Each number is 128 + 32 x the weight over its row's rms, rounded and kept within 0 to 255. Layers, rows and columns count from 0. Numbers have three digits each. The size before them is the row's rms in percent of the matrix's.

# layer 5 MLP down (transposed), 768x192, rms 0.165, rows 436-508, columns 96-191
094:108068090118148122162109140114123099104100065060142062061106161113158140154169123191120169157091154129138107182121118147154127145142137196098148130104151124133143144117169147066175068145091122127109151101109135125065125188078175081143117118144111112137138153150128150154094097132155141160
104:144088134083160086018129104112127117150151121120124097090132126108092136153189147131120149141098163113094106161148109126131102059123076119123085115128167146155189099121166117145101045115103164158053152122174154148090145147124087102191136128029130136142119107125121116173161160192125140157
106:153090085095100105174105136120109094133140168120108096171099115102151119136123127145138105099185158135145125167120148121091102192123154184086196092113124072111147084131115129159184117124097142055184121095180120144095121170148085064155111077155058149107095092170165121172109107131094110174
089:146136111107146120127110146162113159121113153175161184148036172156131148174071116152212137131076092118194110125132107139139132116155115127146151130106105073085099082163164141109116048104140135134137075177169211125100127121146118127151152070088134160169092103146114101116161075129178144140
100:130095096121140063104120153113114119091110105168122135045074137182092156106080116125128130130151167156146109153104109143120125172093152117121094161121167089043133117124127173097076118131177128159071171095139190096154164115154134124101116087164126174131081095131148109073131150104132109132
098:140144144150119104085151127163178153101140092145079095113109192069147116111116166145129102083134139173146140096092078101124114052126105112122097091166092178119172112123134115166177135153147055150176034126145111120143149093131136133108071156187093151140127138123115122161108141115178108125
108:175128081132194130123088109085101086083206105103139076100158125137137186135175111124161115113101127089141126187097087110157139121095122146143089162111151119225093089120111096075113140138164128132128175112197163082142107090181074108159158121135133116101132084080123156119163144168058130132
090:120181113161116120144077069115092119130097150155125111047093152136154148109089112130153158146027136123191159151160163117142159108176131194171121170141126079102083130137148125104167133128113087126112151129136108087079081141133140161105142158125149126090135118104154158102161196128180109126
095:108131112150114135117114132129115179115102146127141139145163186122098140122068138113179136070116098068165095087114086148108127138062137110163167134139142121085159103124073139096131105139051192124154079089136125153069095103098053173092152114124058155113134201121174119173142131146161135113
105:091142153107175103165100111053184104072088102221038135148200161055188101113156109131107156121099135137154072091150087135088128070119168174074141083147170169095110141125131189142086097164151163117082155128179125125116169069114167167080109130154105168162144176173154160088113094103145155109
092:110100161086104156112126105136142140108133190160129108153124127126144092142116137120158106111164191141141135137123153144158130139151125158128147183102133135242113101084137139114081155131103119167182190102099132138121148135140161078114076078137078148091072124178169121107069159106134151136
092:216135088087132078156135190133139111165069115080057151157100123126149084132113092119117195100180082105123111069131128150096132126090132097201130162121098124103108099109112094126153165081157099117116227200155135152163116126140133088107136141094148171171119084132102151165099103100194113115
108:148115183151111076088126150089098143098160124195143112045134147151102126101102164165137142134126151076155094063155151160132157099073148102084159113169130100129205126138112157102145200143104125093085127121061136104144153215101099113095120151141168120155116139087169156086058129149102080123
098:141138176155185162156168129097162104174126113131173140125136137113119068111096079110160157124153136133121126062149119134083166148114077166128097083123195113120085132163067119179116159098142119159140144164124146101100164100130131133113121201152135173128114143075133114136166103086080162196
081:145162097142092104159069050125155105143163164152139135115114157172131131122164135086142080110157123093079115130110121136158188144126200114133101178177135120136183181088175139138114092142144108117135134140166090140124177072192133080096141094147110148110077152099117115114107165103137142177
100:149120131145177142172142149208159132153141124082062141099190136168114131136144091092120147102122136130121106131067106100137114142161092176151193104067111102086137122164169118146168145136082105110173090103182138195148110115188163173072117166139104123122100165081116207153131108135119105098
090:137109052172150114110140089142141086086128168109133115141121122179111120128107067127111176125153110158117179130137088161127134138123190091117145100134092156099097157141134099103119148198060135210122140127157115131071125157136126161118162105138144168154166127200071159139115146141135118134
091:119087181118073139086120148144138179058173151129171059082129148149101156171080121087157083116081081159117092092102082129148107161116097148038090104101119142148135081085174155126106113176089111165122135095132163144092144177110151156103174174095117164139145122183166115184163103118173171133
096:113120112120198132172127109121112090106109201153156168134031119150152112121175141125168116149143167111150171132143173116119120099170129092032082111099171093135165129112094183167093096128115134140164133162160131171149086164151144090173144100097173174105129094168109135128156176150102174158
097:183128067122127101155133146127085102109109094128131134143137180084073161138140164152116153134128167126143151149132140141167126125102218069145123137100143098092115144196108140113155090075152168115150112068083119105128187095144130088093105094104080148091084142133122105207111134148068116131
096:157118098090124137145145111127166099117121105119161173133110091145110117156155182098116113110142179159117126116151124094103178149157140130125164150137095145097169124157104160098128132111123170152185116119131126106152104075069162023131153103131148165113087128106132136045096084087130134097
111:124146103124086144137127087085170189096138143104091105141109117185145124124086109159081098109094087135089216133089124132136091110089122162152173137100133070143117105093080083116096128147124098140134126110099142158180170191161173191116098104140170152124079156115127106157161068192112151069
095:180094125125098082115160111124175132149095079083120202126145154119107165080136109159157160093075115139100139142145099091125117115165117162136129090131123149126086147136142136098149198084121057149131063117137189109127187166149134214179118106173118138167146148141134056161115147136132129112
096:112114101126126115148094151152122138124116135166146172096139123137065115167135150108147082059094109147092061111084133137077108133139072137112177127200134087149128131125144093134182110102154210127117128111163075103156147153083118177085168088147155127209144249145135195176124100158117076116
093:113136098097134095097125125141090082112129103148085144170166122132165134158106150103140105066156135158105080131178081141152140085189153187181139156103158143123145131158100133133145098134090122208093095126119182108116121141099094075179122134171097148127088104143140161132177111151115136061
094:121064139109097136099091121155076147126154081102141152135131112136160166190144165050113144147172139113069119180116100130087117181084122118122150062154150107141160073162208143159134115117097098083153119140166109107097083111119127173172115163201145158097115188149187149092142119168120192096
090:039119120131105143066165164098091108102115070154145103141132133131108121141131114137156147116100065109142063088117177136147092077116102143137097109132133122139112108137141163115154110100111129135096042158165145148084137086159110122072093133155127110128147119190121123149118064117106115110
109:141147066127147087118130135118140113126190121062144160157185099107164039132141156074065105132136140155090146165171179167096048147152140110122101077107149181163133109154137183096065131113133148085145141103156190121139094095142118153165109134126137109152148131140165163101141148086109092073
098:182037127105152126113113111133129154133089083173151174137080133156121163078144149170211119142137098132156134144144129085090104122094163139114166096153088181105076108175153113096144118103106109094114151131155141167117067145108152095120145127111126122184158144176131177103075007142112110143
105:131153135075128119153109130097137090113133095088058117170095149106135074194181078118069154107111114124109146133072111055127139106138194206090126138059073151163131115130151178111107105176116151187076079091139133093097118099157111135122153133128138120183079129090112148120111100096132123145
110:135082174141140168152143104111109140159131115138182111162111107135157117088183155155127093129114074137123174176128145094179099127106093106129172147107112098111121097150013078110122204069118071103132176123131131132089106144135173134185132114125119104131097102164177136104193119112114134175
109:162103085155128191153128124185163123082120106155146168151135120193145110116145165115174141108204120166112164125092080145089106104083150152173122146064117170126086138129106182134086056119126149146134153147116176181050116115079185089116112129155059096116201173181146135144155107161169123132
095:149102121065137111185174097174093157065152126126065087140219163123132136144121148178094175091123137101112072141131141117151128045138136174164127174159147161137092167126121152147131157192135111121110162128098178133114114124122136128107068185148153161107127139121087101168086166171120079170
099:160097141092160104098080153119123181127160148131123140109193134116179162192208124130159138125064157131145102157065149120181137111116092122144126090085159144112149129128164147113104094145148117153083071114120153195136113092093120163146118057146146159118088133133165161138188173149054064112
100:139102151127152115121106145125134114109149156128130137192154197115101114160117084063091052129156087139109126123152108089159060132085054149179119140137123066132130129156127072114065100174137135126133091135077100075137132136129144151072143110143128109173099109148137078132063128133086152115
106:169096174137127086079105118099135175155130150121067135108188104098160157106169121144146157128109140116107146135067095107098146143155160139105078133193173154180080100146111161119165126086170167088140184095129135161056127098110132161159127096174122076179151094087169086157072118158125154083
106:155168123106132119130167106098127180094048071111065160155139090102114075123068152137111134134089122153152077129067163156100141135118143161214101147200105159123159106084176224137094122157181158129067110105158149126157119160105151203122076137171124144128132159098151099141135132158121133097
102:091126164127171110144099141104139144136164139137138102115146173166151128126135139086161116109145153132167129099153173215110123170130147088120103140090120147181164182193108133052179160091107156124133159112103127125136113129091162119146148088156132171130179097138098152172123093140146088186
096:128105150095109082095139092095112148189171141192064085142151124062097145095101163088156170081118154106169067135119135120137111172219128097095099092115128160154158120110123090123088105155096151141136138178093118127188054125103088134177076125087132171121107074067111147095140162110142120159
101:097097139073181141107160132190166137067106086147127124123161160085171074128142173148147094122154158104108106130127140127127134131136135130084157131104093106189118189112148169133100097124124075119139017187109147128115130141136159181131130103145076163150101132145138137098112153169171099119
095:161117124123123149131138185139152157109145159094109140135119118080158059119092086131043117096145101049102129105146136158159150125138094106167080076161132089168111147063159160134120132130170059126082099100128070120179143146114145188121115144138183134127166142079149174125025101133104114128
083:094101098081102103076142138138108094099120148108145129147104109089106169175164161176071132096151124164128110124078107111124192133161126124157181080146122140122145122142132125103092116126065094137092141117115155133136110076113121143105100157125126132114161167146032089157156203192183112136
110:141112120176047128095135125178146177178125137127155150166109071118113178120148107109173185125126164163131090160113192167161101176106079104108123129200153086091144101149126130125124060116110181081177131133129096122118094116061191164177125084091119128154124151116112113156113115133142163118
096:134152123107088098097151131066123060129128136128140087065202137088166089134118144113138130108092153107125118161147075166128138152091182134142058159078139124106137123095174092088104165145099090145122150162129158131113086110091085085138062190121109162129058090134140125154117103151097093131
096:172186112168168073065111155073078132129107142148163169178091057120175172126095155114085143129127139122170181152080133127133159139133081101122084101171170168176137126137065139094106121103041135106173086158125147098099128119112152131117147095106070082124172069125088125134149058139134166118
097:167129124139173150162117125136204106161164140122104093125085128071055100179107107043133145196161154114139150063130146131135097190104104160141109167137140105129137129119220160091120133148108107181162129128089124117102116142107150112164111161107125138156120120086131050102115132082156142176
093:099102112088136108143100127163116149167061127057104141082153119154154145112123085108110173115095148147124101110103121106110118110114129152120132116159116184091149127215094151158031141106099145168126088161114145127129124104167127116173166104116173132068161087102081153190168138113100139114
096:131082124112168153052113158129076125175170171129130107101114133162112116197079129083059101183098152127172153165110081126126136127107125148180087093117121088151140117157103162157152117159074143137100155135096148109163147112147100098043115084131108095117147106074158097114132116147176155130
102:140080103177124140094118117156125118079094146132119140158131118128083165089161114130141157149153137089132119214127060158034080162114147192074131079142101115144137155117147136093092158149142150171145082100114169114111123127088175129106098117126097158166127156138216111125138151166058119116
101:154085159091131103193125124083097127137150100077142141119083138141141096152095134102143090194095098144169136169124077143104140136073098162154100169173111116088103141089134137187171174120078066107164124175046149091052111115163162146088137127103121047150114154130138141092107165136137168109
104:123151074147144144135153156104108134109102166135120123160139176095145076000120099138137103079146155104130120163135132161187145127064138128079168095119215138183105167084155151139116098159124127117092113140117133159216091124151124058052172169181141098180127113132144134151117162164148100173
101:095111131099163122048168150102088105124128143127168159140180142103144167146094134115137076117138107140180155150163130108091114135152150144124106100143071118124155113129178086153134103176147176175137182118117085118138172116121153151133180113149195133145091103090129113161071086136132072187
100:108095186133152167120147105128129172143179134084137121164161125143059110165120078083167113155107162111106154094175136066102119134147156070144099125169158129128179130146136090150083126091147140085184158072183126130132162112087136121128039170138140140097097131214181111110119104139121153075
102:138175139116101132184130199058091143147132148127087121127122141106134172133129089072145097163139154182052142142050070153149150129146133165133121143123154119100167167145121128058100095173115123137107156157145106174141131167127202121124125081102099054177104095134149104091086137141215131145
099:143089074118121133147104096128144133141119118083130126163103114117136186162195132134157129128150187146087097072180169102135143093121146123143181109180190130132090134127149180122102044114132157149152140135178115127087105143113080129116140144141121131090135108067200102146121124186122126119
100:161125139122111135129078147128085182095112134133071107129156165167133154140138116146110161138115103074145090129142128160136132144114116086175090094162119109142143126089119096107095134153148066099051146138101194165119162154155110100176128144140131124138147124152159047128129120190178076110
087:098134114155122145104133156130114100131163133161150055112094141145107130141109109032101152184154128137175084120063144158152194124123103143087140100159093180162081139132115162179106139148156158123130114089165164100129072090142155107164130126109131188129153133170085135144067075156095166087
105:139132114149119082123118118140182155143131199154111081103133153067057079111127108118145126194069138140154142109144116077091120089157123119215107133125116165041174121111158132139090177152139090149158135116139131077162183162105154134089141160086121089094122155153152083085173169191131130093
111:153141149098108092129176075120124148108120085115118129122136087117171122106072131205086147114114128078020096132128093115119085143116129103067098119099146098110152125124116139129112130158124139130122115069126118135120090131216114104143113145153055059125120149109160141173151115122104156139
098:059172200124133116120152091159087096129075124117195102113137105145136126088121114105122121123107136125100103178122141118136132098095094131129113108147114140146063110133123092144097127143136184145093099101104123121145137095093127126150054120166137163094092143112138152142063096075082142097
092:130079111154050164112113126105136124141099123074138143144154136091101154148174116039136103181111080142157099131104107106112134173084150144104145161127128112107127123169176160143098106100099099189077093161141195095141135147104133150158053132155118144188132135131082156150181145088122215169
096:165067103125126101134085112105135171132089156134170164146091091126114163110107165137184128079112198159168088124115108088133096164175130169105119087100120153226172125052129088148115132152095121171121159083134078179152119163077117131100077082156161074106102125169083085214153161118140111139
099:168091149115087124183147104160142193089135155123140142137147080143161125095121153134104105130174215084154121086121104154093151127134153111130136127162176057133093111093086138110173143122156098135161120099131149167095114118106143133131127130152081095140111218125137145163117142127133092049
096:130166125046150165087092139139116121161178150113066203132096099115127142146103095076138149119113134107127075180113121093092111164111148180100179113085135144170116153147156133122135152184171136092169122133158147141167127120158176165135136090198118135071111101119167137083111113130145159096
086:173124075138060100178123185105143089137099107145111123121127120144142080204190130138136076148163187148105123131152143140101074108104106117108130215088173116180065139073169101101166138111138151113134095051143053106111176152123149141086146148144121110142076106138124172120048167114134172142
097:136163128115120106147090085124150098115094105082116143120099145109219079149087145158137125072098173172150116116130136125053111121089108104174153115133088111076141182132108154129112100115141192130148115093134151108125124121154104140097130137127105172136087159065103158080075157123071111106
098:141131103135119089097154143083176119101152134131077134157139149124124100100189087117126119140087107169123164088117085172133067195124154111090082117153158151105150172147128109087128121089166085111074162168159102135121113119114198169109103090133121115097125157133052175189144092195134124140
101:143121157124092121041070144120158112120153128153057130178137141159093109153084104083124134141154134146143125130081110068064094105096117131123190125122122158094126113099125126095104143126179138168136082146165084145147112098147153154165135148163130107120053102137156148133114202106105121161
091:118102134130112134092115123158053142140135101110083117103157140138090105121206096162126160135154112137078129123136107139107086110142137083146126112129135141104035130111183086153142114175139157118148124138119117094121131141093113171155126182134169096163097186064112116174136082139140054109
108:132166118192135162102086168163142116143161173100114082030066169117182135092173134127145112160149139124194072103154076079184084105080144144090109151133146154154171132117162083097103114107076129105129215148127173226105103102112079113115115135108094096168130145131118170092181077153140196122
104:120130142127152105105101153167134123137149204168099096140172162097071143139157160115156112089152139102145157130168110147078116175132112178107144177153106116177070118129161164099111117122158151050158102117115181139097067139139127134131150110158112139155146112101166105135133159114148088165
096:136091073140120144111151116117150121191086202154169157089111176114067121140116146110101125137125088122137180100083133134068160168090135103174130132124142135130130174155143144060091146182089122187071124114129149099136106091109162125141109138098100130168073161154112127142169156159110127174
089:125166065068126130157090139111130158125152087122069078133128089075147157128076108105131208099117147129123079175088095128118110126126088150063140136147164108106153141118169166035145069131066083102141112129082121097105160116163178118157146101130108147098130080181128104126066150173114148150
# layer 5 MLP up, 768x192, rms 0.172, rows 437-508, columns 96-191
106:132131077091109159115138154131203147095063140079098161149091111105119122145081142141136172098096121176147150162108130086143087087143144108105158114130139150122141119126081141129112154143124069091128097151130103176143137158143168178090067114149150135134187113106158163114142137074142096095
119:114174166185150154101119140105124142132098090109168109104136132152082099120157102090136137176054068147140192103128140128201150098125089094161095176130156180146093145162158177148103141134099133170113098146066156121126144104143160171071138181120194145133155141080119140097173126143132128102
101:126131128094126085109179112208167109162128175070092081132081093085122106126173063135126173127149097144147147144176160109141152102119111101119118118125116134105105149129178121116081105139141084141109106148119098135177142126123103141168110112109115107077116085146147072156151148186077197165
101:130140191104150142155139101098114125133181121094090100119129148194159145172096084139137164077086098090167185145103154061211119127147146168117124163165123102164117120200159129160129083096182155148143102164123083126191117185167161117070186151044162074119090121167153128108105117022158126185
094:129080105122125130128105096104144121087139108133112148135156144127066111164093146119092120155095124127134174136128159103107215145125096164141119205172106077124141183092161086120146159101117111032175111168109090064105103117091124096106099153148132123147097135092131160094138076099104130125
108:116120129165152183122189127159179157073127139106182101105165126102138097111164118093124139124104109175101147110091096061086187100136149115122155144092114113129091156122146180176168106119171115098132102082125119118198142045101160094111176082116115099123055113126102116158153101117140099094
087:100148101092122132117135094100140152148141140108092107146106136156148152094096127143139179122179130116117124116106113107117177133068137138125207130118121133218106091114112151147074122133098179132099150125143112116170123144058099122141146106091056186115090158121114086108024090134165097113
098:176092146139131111156164130140124163117125194138109224153129157098098134126097110117121158123148105119122172131131119109161136126101111103096088157144124132097148055143106071178179191150129109105072146066138070089134072102113167106209161155048125109107117131147086093147164155147103155138
107:127155183141143142097211050116155147122116168116124095167076127132102086080099138109129127150119144070186113151170048104132115170130126125139075114112121169081140151123132113127095166150159141146158127122162117126152199093141178116174155152187116154104095107161162099152146125156156107101
092:079168106126069084118093135163115073117104098082148139107122143160127144168155108168135112182145120150165172137159110135102084137037147143117128106168134105032077117105136092153188142085115172150129079131156115165160130167067129173111127128099148126117167124104143130087169104121117143147
097:208137077122156153108169127146164144126146161117115129129177142164128117120127074128106164097138134161123158166140157128099140134105120180131190208136162162183173024056147146095175133087058157109154116193138158138132139124131147120104111089061164128113135168118098154085115149082145136181
097:089141138146114152120090096119156127096124137048116152157036089063146152119158143127136111121130106044132163120156194136155037177139124155182078123070126102130130109163097136155139172169167095199191087118169154115117126155133095094100151093139172106108156106100173117156135127092126125135
090:187094106117105070134097151141107092141196102146085079123152084095123129123142086166104164125105121116130089200154133148133111160112107180055176122139104128081152125112156129106140176160149126081116139149161091133174116141126115159121121070093062084134149112188209085088164148143132181007
093:093127183169088105169131110110089157080091116105094075150152100109170147139064145155099115165130167154098117107157164197070117066110097108143129080135163123179120148147158100113174162132109135088110166138108156102096144202100131123157136069124134128067132108091136160128167077148144148095
092:095157182086098114163153171144109116145123117148203149101072162160108089121131073117128142127153153149099136153064109116096118098091114144171088132198102139145123130096101186142121106088144191138054144103114096145153104138153152079165145062147120098092099111141117131143176158128072107197
094:096094154099114191156146140132088087172109120162051128101139175069133155136172131149127177111094158133145160148084157157119168129065114164127167161148121087174155106100069102143169076113155100090128085107143103123161110138115132067106120117142149102197086103086152061160100153147086135179
091:152134127160120135092132116109108151111148181177107133100098107091127137175136145126170111165184124132158185101115110104161115115125094109108107198133160138154114167159090100103098104124146129152133174163128124121114133093131051136168097134165161095122158081158108097215082101110087082092
102:120153157119165132090149160142120153108085092123119086155144197111132153104095087165128131095163093107082139117105032111122102089120175156142111177122145199102149135203123105132119134111107144119155145144131165121173115161153038104144117182129193122179073103145120177108150117133117121148
099:142130105087150123114124174126134087222111142102155178128123053141130092067121151110143122151121128102182084122116134157113136100147112123169145090157090068148179084158038092138104125121125143149095177079072110147062126155112098109161074180065112105149157172112133111152080134130135083129
090:128165085195151158080122113110149165125103136109184148208061084147037129092119117132131103144166092098099136079203133125154146177131142097148112122154151169147153119149107149137125129151151144084101073102130146109136102147145095145076168135114113086120169209092135108103138160131117141129
107:091065149117099156141105105166097172110084166136086088133079151150078118149187091216087142127106187064105147104097112120119149132166185101125134125144110091103134143023147140132095142076166153141159104123135123143182118165074175050213163207136111153073142097152164149114111111155122147129
098:135142119119109163164099090173129104101089141167120152141113058154166128123133152126132135159109177106195160102046129131168156164156159113140130126150163131088095169152165125177170096122092155095143139124158139111117166148188135212118125132107186099087125134205197143155095097189192056097
089:138155092130053105142148168117117133063170125113086099107111132112114103138181109097105152104127091061142156166115123154184156181171104123128145137177149165126155128089108116151135100103142115038154103109153129163155190162079129165171131134151133137105110164197082122120137162124143102127
100:148096131051105169133196100155102104103144132134148143128098103123149146079179110115156111173051178151092130141101109137110074141138091160074116116174152106094078089162131111130072190100099090116139076144161150131206097141165154121238104137136184067124204144131130144174116155127135148137
094:084051113078071108150176167116192151113091082130074122113190153098096116056164188150112062139093156168169118149118105112153135122116156199123141138107112104120106161154156144132076136159152086149150131118130093110148073090174121102126133130105146127123106157117188128095116056163146131154
096:137132068140118179169165129160147121080129129079127146131117163176156142111153134096139151121175148079129125156164115159144107158160098114066169150165083101090146096149116177115188156121124129169112175066115132079206131125167102169197118102097062088072073138114142127128117170105174138124
100:173146118142115170121147124208108125098128135127147151139130160118084120061248144146100070157129166084131146111150111122155128130150117111128131122178122102083153210141178175106184161148123124163081163119151186145101156054147142173118100123083098112102127108127124116117090147132116114113
102:143162161120108116168100130140131155116124207129142096157150096123083070180075116072120119137168135091134123179112130111048136109138143093165173155106086135137102130086202146101099112127046125190100163166128162137140168132149152128072145093149116076071129088116163125169047152112148122101
110:061136116125111141059185131140111122126132104114168133100119154120150083162131109129197177091145135129132143146172139111164176127172077227114179121168103128160142136160093100154159101141100081127136159156081148166124093121161121132180120134157139115121130152119162135121146191131082142129
100:141109134105136121135130173145122150121059101126072125155129104130113086139138138093087127085176153155022090198121109165117122120163137115130096118096180176134084133167115156116063151122129144141139115120146182144191139127134136142160125089073135087134139143079144148108125095064109107125
105:152148131178156084128158088098095141119089089114169181088152143120174116117120100123086084170097136136171140191134117106115188118140154098122162112170115127098146133186092154106123148142096087054104123180151159081098162140075146100105154115185092191122120143110148067148162137133139124131
112:129152098137104150167118171064091143158140152097092110132103126121133146111112146136136098144158104174106138115082177173156152149132149104120164129143098076105206150132045126147136175100130135209094198164158162161129086149105113152108158165074128138121130142171179132169212180071087140081
097:077109136135140175080143129132176105195140141124143132147123121117090079113130102109145126104174183100178120119108121146119157106104159194154175142107174116129175192119116108110169113119079135143116187115126151144177122110104183138132199132124158140144114089059127191103122131152122167152
103:119105243128135123124091122132118088129138108111118129089086155078133186134175158173161157088082156138138145091151121159129138116108134135149115146030214112161112204147124113078094180116132121127155116084104079103123074131172160160120127114142083112145185113139099136092125109124122154170
101:119108150150129117098105143112136080125113124147121134109122134151137100130109138122151183171099132085065135164116121160148138112095135039106132182151115081082141181085134064133161148121089098050132168168080046139175151136138101155087094131109103057168124076145143086100073142124136140128
112:157153150143171105145146103174111130103090076120122188135144168143109085152163076156134186104082175143041194117104186104073097112177049145085120108057125135155155086132132105161105179120156127128083107104068148134137153095175128164086095119079101097142117106127184152134092094108123105145
103:136145108142121132135116160097122166134122107134131140080114125176166148065101085166144143127140162112163112107150141137144119134180129174172132092134117115141113120122133148123108139076088165136169139113087059194091166215092037115184103109099186092108152126136155135104129089069116115043
098:128120121124131213090060105099092091141125243124149145119173173147072140148137180084153191125063104077132176171131076121106032109114113125137096146114132107110100089144084116116121133164125136188135079060103136157140114151126160122180119138126152151128136147152165132158140156138114139137
105:140132118155139140134083100154132092130056115074069154170083095117106173136106120099172169113152136176118113127143170128144152199174147147144124109140053129082132146102112113149107156112169106107149120083137086187161093125096142080172140140087186115166130131104141152138049121081122090123
100:111101222206124062135120103175112155161103154105155143125118119123132108128121138153169111147129121075100163169082139107113153170165068191152147114094129110148147119119144097115114131119112114113138112156131169118130139099174083068152156181174102162115165120161158158061122122132206115164
092:114125141137146150180153154089075111153135183121094143153180138148134053122111050069180130168126137130118100028124101157134164136091100121079107126126147125143118143144088135168141165103134143132103149162129120107137152086128126137121127097083061126135093101119222152071097126130068149110
103:141113167098145084077098151074150150105132177124143146115147163128152139135122141098129128084114149111077229113145101131120085125157125070120129107115078164097109130159093111128086129072125128149170139132061104109101196087204087190118171033113149070177099036124127112126140069163130164117
098:154084114148082145183155185149175195131127145137127205174093077081082148104188108069155083162166103081119166125130129113119124095099084094123203139172122154124105163124105147180147131138127150089116122099158131145076169107170117150138135097136138097070173112133102059119112149174165102093
088:127116127120101125217087075114172152133133136187158139180114141190077152202137167138162161077175115149144112157121098125073172193190097191096136144167164134121177143101098140140120132113144117080101129105129120156128091127136096099134144106120164161149159203139098150128061106114069155160
093:118103107129149086138137063116060134100101172162202104110141089127090115092093152216165119083148066081196141123149057173078151087123133141164139180147137171071150083115174165129117119066122093078092157166147137104161135156120110139096104139156044135112152093144127102117149145183133101160
107:093070134156081113107124108137146149137112143129193114146162074140137148193064051120140145109121057151193188156155173124181122153114115112146124132149115109142136064087093195166104143124112131115102114148195127173121104139157153146109121080132121125122164159119117135109154139131119169167
096:057083136168065136104126134118156085119101096122109154127168123117071069114137095145129138192139105124097077110108093123133117163165114113122097144098171137141095106125169125147138158099139131133127157115136131098091064190133156126131062196057147100197086181130130118119150150120145125130
102:106124090103123126168135118115128114182151135110127117094104131108105111136175098138177125090091175134129107097105167158086168105153104139125121133133132027099173110148080096172141121139141110164126132113151145104209134130133115172152151157145146127130156062108152181117145113154168186116
102:123076178095051162191124166150089129115169097164040140140129138125134091121133065161074126148114128139120125197179087144156106144125144170132125140155158058092207139134145206175125103076134083125104146172151104113119081167072113133109124119093147164108140203103179138159136113116099181194
105:107074145114100191110136138102114133115161124130117095135132108121178126112139067099105184120122116055136149132090145172105056103152126061078144109144112133125145139136081154171097129136127097168141135057120118141148151092144124134100148125076133094122103154135149053093102147107126116185
097:059124104078133187141122123064103142163118135204108121146148093145097099100114063134119138096130128162143145078136106098107103169140100147169129148057129108112140146133112082177100157128126131127150103110123108184153146154170148131113096140052194085146117086105176124188129170126106127148
100:133145078155171120080172102118128125107085083130159143116142103109085151169139130146114079130105101147118125131105168212065154132138100125141138110102136090101114115144105111110173109082137088095121115163134136136098104138102166162125144152121132101140190086149154109151076140172152182081
097:115159137128125194144168124130068093132119151158127129172187125131112159117106116126110156080133172170154117100199131086139164075117177109099084156119167192169179144172119094147153162165122121143101157157099115161133151109094163104145073127141149128120097055145162085118196126125174125114
098:121111186120120207120146141146118072183155135095112220170154094127131133114082161113087119086075199127183106111111152160092178192133144112127169117130177107134136107191074088129080108150139136222154101090121157099077144140088141131096099126207111124163138142172100143091092143136111163190
102:160154106138151107127115090180141155173144119095184089038110152115165145118114147173098114177088146087150129130095091127069132145129101114148126164198145119149146113149107113180059146124099107175157102086176129178140144183134188150128124103134134162108157188129177098127176164107138079134
097:149165059096136105113115127118157121185120150118227141131107096084108124047106088182105115123127121138129123084134125129139116132128151108132096148083166113106089148100140112062165129108124146082098091115115108123147191163150140143143115135144143136128113063074100193112174161101148118133
102:077167112145107095144136125071113136061130128148142116117176124132160127100105099124099094097166132070110171098090139059152079160113193128164118197120203123150134130055113136133107105121130142104174075119082175161154050156143098093085119167090124045105129167135144132166119097158128117089
099:090147149112105131130164138161186116169142162121096085136099122123077162176036148124156137153090146069159166200102135073151080123080074152196120136087142176115165097176099107135149159090129151159149082089107128089105111180097120114084086125157090085163129118083192118126139126113109130127
103:114124143169158142126143129115139145106135126140112151133161134145120153135167104145150157093063105094105148100085118110118088125137128133145157133115125138063134118067143117123137137130122105168152080120156080135168152145168160138084098148093105077098194120097117078118104172188128155131
093:150133131130155075147110126117106143140166182138158107155173053143111145102087151227117168118140152129103115116162144124146164128133109127148104128087156154150098161213075086093151093111151153105131163096113083122206115095130097088112174114097146036094118117151151125116064109160139110120
086:041146117135098128123096165189135093171125110078143095114124146117123134111071105135048094160204120127160131117070125133059113157078145149102134141157132154137178127146092115163096079132174109126140163112223047069124076113171136143142164156141151036124094129176092133111070097081105092161
095:135118079099077110133165156195073158140121065126112070123134139113100145040145118141055080129180157082111124195185149145132112162125182125156183153135104100105143120099142128099156131133134140114145135174127069125123125165120134148135165132177074116091109104130141081117143136157146094161
098:159110109176114118133136126093125127110111132152146132122161112102028124165136140129150092144145136168133159149170162143121158110142119031100074135155166185040132135121107125090103097180136115140151180148127101141069106166154152060150145098076122125121157150139026149107208142126133086103
093:096102221163183078149093063194122132149112133117163140135094137078157121068129124160042156126201129120101168172108097129122082126139076160138088127158100134134139120146191116099099185105141109125151158168084177130146188112121134112149145107026142160124119102087124134116166127141098067133
097:091099159130133186115130142183164106188114154168138146148120129186108152091073142111118106103100132054138123171112127175145115143113135133089133154104127111167163110120127092074094188136105131136148175105113106130096157155117140102151082097116200160140143105157176098125097112100120118156
092:132127125125124184120094142162106140141102135118128131151193148131046157126117113115089120158110157142115151146138125113142099069095145174105200165107142128134137103163128175190100139125080182112153106109160151089106127111119097069136161089119128125104154142235139149026114160118128153153
105:109218065134089053096196125055160110102142156133083058229118153104133136117134108145091143101172149102141170152088176129114103136135087153169144096129080125133095157128137142085156165176178142210096098130086157126157169159122179129140139102171107094053085176094167122148152093090118143161
094:130151126092122153148112139093145076162144149173142142149089131171093191170151093124152145156102149078097111142134086175151102117086122064109096113207134153148092191128047138131103102119140131149115107079108170128145124111115217132124117109077088165082190127155137091139127087123118146140
107:127161178104086171068165131083099158122102068102145139163141128099108125108131110147151126155156110165142155086105000131110129209114097143094093130087147118151129124147124124133150177103126123101149090111112140088164104135110078167125142157106125191130118139166164110104112138131171149086
101:131177144179081133137105050135089111090175137168185155161135100086131039101164154184080173109149151169134157088126098138090120143107167164155151135119159152138121074129129158158126164101118138171067147176129174106111134120145124166123189091114129175132169121143162099162087149111195146167
092:112111047114125058118116206090189113077086161126136125152115155125147098110123100100110125128122144077121147107136201172154141110166114122101143102115134164108128110131105125047110114116146158093132200108150064152098130092061142105167139134136131144065091067113198094136140121064059139146
090:120110183159100118153176111113153146159109112106183136166123186135151128156149128137135040129147088161141137058140087136149095107122167133163093127119160128138117124167148100178122140148142155108092126175195151143147124118122099141120117161099131107142082116077122164090165125056148094102